config = dict(
    n_layer=14,
    d_model=96,
    n_head=3,
    n_kv_head=3,
    head_dim=32,
    d_mlp=256,
    vocab_size=4096,
    activation='reglu',
    norm='rmsnorm',
    norm_place='pre',
    norm_eps=1e-05,
    positions='rope',
    rope_base=10000.0,
    rope_fraction=1.0,
    qk_norm=True,
    attn_scale=0.359,
    bias='none',
    tie_embeddings=False,
    parallel_block=False,
    init='normal',
    init_std_qkv=0.051,
    init_std_o=0.0,
    init_std_up=0.051,
    init_std_down=0.0,
    optimizer='muon_variant',
    lr=0.0105,
    lr_mult_o=3.0,
    lr_mult_down=0.7,
    lr_head=0.00731,
    grad_clip=1.0,
    warmup_steps=44,
    schedule='cos',
    final_lr_fraction=0.0,
    batch_tokens=[16384, 32768, 49152],
    seq_len=128,
    doc_mask=True,
    train_tokens=150300000,
    steps=4988,
    dataset='wikipedia_en',
)
Each number is 200 + 40 x the weight over its row's rms, rounded and kept within 0 to 999. Layers, rows and columns count from 0. The size before them is the row's rms in percent of the matrix's.

# layer 8 MLP down (transposed), 256x96, rms 0.0398, rows 11-15, columns 0-95
097,195,197,197,193,187,196,163,284,226,211,201,234,186,235,191,300,264,169,238,217,218,246,161,224,242,172,162,266,271,223,229,232,218,218,226,190,148,219,157,121,226,142,197,180,175,179,138,202,215,208,152,227,209,284,284,193,180,186,191,180,218,172,204,131,124,184,255,241,182,172,222,224,196,221,215,293,171,199,98,181,256,215,210,189,195,202,158,149,227,213,164,196,126,245,281,189
106,237,189,204,252,189,216,256,211,148,234,157,158,150,182,199,239,265,171,196,217,184,251,227,208,141,152,148,207,211,226,173,155,247,187,285,189,212,256,157,165,229,225,203,253,177,208,207,254,212,142,244,251,228,252,258,194,175,206,177,123,321,211,247,234,173,165,173,137,218,181,198,133,205,190,208,130,181,155,214,187,223,270,230,281,185,282,194,162,165,172,138,223,218,220,207,194
107,174,232,241,186,239,180,255,241,203,208,219,204,148,219,237,246,263,206,193,126,202,261,137,120,222,200,178,220,182,176,230,175,119,211,225,169,203,150,181,238,223,145,174,240,162,249,161,189,190,275,181,164,202,162,233,153,125,163,186,69,171,161,217,246,183,225,145,150,223,180,197,154,154,165,217,252,193,201,209,312,181,249,217,188,255,160,189,200,175,243,164,242,204,181,212,231
105,208,163,216,192,217,226,218,245,259,184,213,202,163,148,216,202,206,129,213,190,131,177,166,220,266,257,197,285,126,166,201,209,224,218,171,134,199,211,189,169,243,226,166,132,219,226,143,191,207,259,211,226,193,198,195,175,120,195,164,188,192,141,122,241,96,159,233,267,256,238,189,169,181,192,151,241,167,224,224,231,161,267,219,143,278,208,276,230,205,273,161,204,186,212,182,231
093,224,235,234,198,117,169,235,185,154,152,219,176,253,161,165,211,185,224,195,183,245,185,268,144,218,200,122,198,208,171,285,196,183,192,114,151,175,284,117,191,241,233,189,192,256,175,193,234,238,237,232,188,204,155,126,257,240,205,140,236,171,186,265,209,171,127,164,187,198,186,139,237,191,131,177,140,151,172,160,187,218,254,205,171,121,207,165,205,206,201,187,194,221,232,147,152
# layer 8 MLP gate, 256x96, rms 0.153, rows 12-16, columns 0-95
111,241,225,208,238,164,183,179,227,209,127,186,222,206,146,184,275,252,209,201,194,167,176,179,170,263,150,179,143,168,227,173,206,201,123,186,231,145,198,237,77,180,145,215,263,133,167,191,184,212,225,211,161,142,230,245,204,250,152,168,167,180,205,177,271,206,212,194,248,181,144,253,128,230,228,190,220,211,154,259,237,262,165,221,221,165,196,195,149,247,236,223,237,178,274,284,185
104,196,179,206,188,195,219,183,219,191,202,198,195,199,138,305,217,200,170,223,211,151,196,281,163,246,209,179,194,150,238,205,188,219,237,241,243,292,218,180,175,236,254,82,132,181,209,110,209,200,161,183,81,228,206,198,184,222,249,182,212,171,191,154,161,164,205,136,179,241,159,196,222,231,209,247,257,215,236,138,169,136,202,158,220,172,188,232,174,226,190,162,177,188,187,143,293
101,260,141,163,203,195,150,192,225,230,195,203,159,228,183,198,307,170,190,269,241,186,127,175,243,196,184,184,160,195,148,216,265,167,170,153,184,167,186,149,219,169,164,176,191,213,167,157,197,190,157,140,233,197,162,195,236,172,211,176,216,119,221,183,238,201,148,241,178,176,229,205,189,256,213,224,91,280,209,153,266,218,224,110,265,252,240,180,182,233,170,237,199,207,217,274,132
098,191,207,241,158,145,248,184,172,200,196,183,164,258,190,201,200,181,179,192,180,200,80,185,196,221,158,133,243,243,181,202,219,144,129,208,218,219,275,117,198,210,170,213,214,241,225,211,245,202,176,165,251,275,215,204,203,226,185,225,201,258,286,232,150,151,154,164,176,198,220,165,228,165,140,170,148,224,214,162,143,225,233,205,247,191,212,151,138,234,191,175,212,178,161,213,57
112,125,184,175,210,146,258,213,285,205,202,256,240,161,187,169,238,148,148,184,212,190,140,189,276,222,233,258,236,190,254,231,174,166,204,190,200,191,191,161,154,122,260,249,166,220,182,202,230,264,134,223,221,216,216,179,215,197,259,237,235,182,236,132,188,178,256,212,251,181,226,199,266,229,227,254,222,110,186,190,283,147,179,183,177,196,210,268,256,244,163,209,234,231,151,251,162
# layer 8 MLP up, 256x96, rms 0.162, rows 12-16, columns 0-95
107,116,126,192,224,168,159,152,220,222,149,186,168,149,222,252,179,178,186,140,177,230,200,243,245,181,194,196,140,164,172,182,171,156,157,149,229,160,181,115,200,220,203,183,260,208,224,183,146,182,281,289,221,239,217,146,197,175,210,149,150,201,195,206,147,220,174,285,173,221,191,172,238,293,196,198,129,141,201,134,181,188,273,159,165,164,241,205,145,225,215,163,204,174,159,167,226
109,234,186,207,200,181,186,91,191,217,227,197,211,255,170,273,148,235,220,172,200,170,121,184,212,217,174,165,215,170,191,181,179,127,173,286,241,258,226,141,167,241,300,188,181,134,163,170,215,185,155,161,234,230,269,231,282,191,244,179,216,137,214,128,222,225,143,171,183,177,242,225,180,167,182,191,243,183,228,249,230,201,168,219,198,174,220,238,216,213,258,227,292,221,143,160,206
108,191,203,207,188,146,241,195,157,161,202,203,166,220,170,229,183,133,220,141,249,169,206,244,231,123,247,255,206,274,236,234,190,295,240,240,198,207,193,216,202,139,184,199,165,148,249,244,203,237,158,188,215,174,164,191,159,179,246,257,203,173,197,269,164,276,194,71,206,199,166,156,208,209,266,163,220,212,178,212,159,231,140,240,189,150,143,232,127,245,240,253,166,169,163,227,209
093,197,202,227,176,202,204,183,177,170,243,126,221,203,148,248,219,177,216,210,229,202,208,177,174,213,225,253,240,257,185,304,155,271,142,210,176,173,248,148,246,170,261,263,243,182,274,241,239,160,224,186,184,181,161,162,200,245,185,187,224,187,242,174,107,195,190,137,198,240,271,160,227,258,161,214,154,167,203,193,206,219,269,257,164,156,210,205,208,171,302,154,185,164,127,224,250
116,223,208,221,175,210,173,182,144,246,199,218,226,147,194,175,230,205,284,178,193,227,187,238,213,169,166,163,225,215,107,173,143,249,233,244,252,182,212,329,183,257,128,194,202,161,261,235,201,236,220,94,195,188,127,230,227,202,212,195,184,213,164,182,252,173,168,188,205,174,260,185,172,252,249,186,181,115,202,203,194,310,154,188,188,185,199,196,144,232,169,211,137,202,151,228,202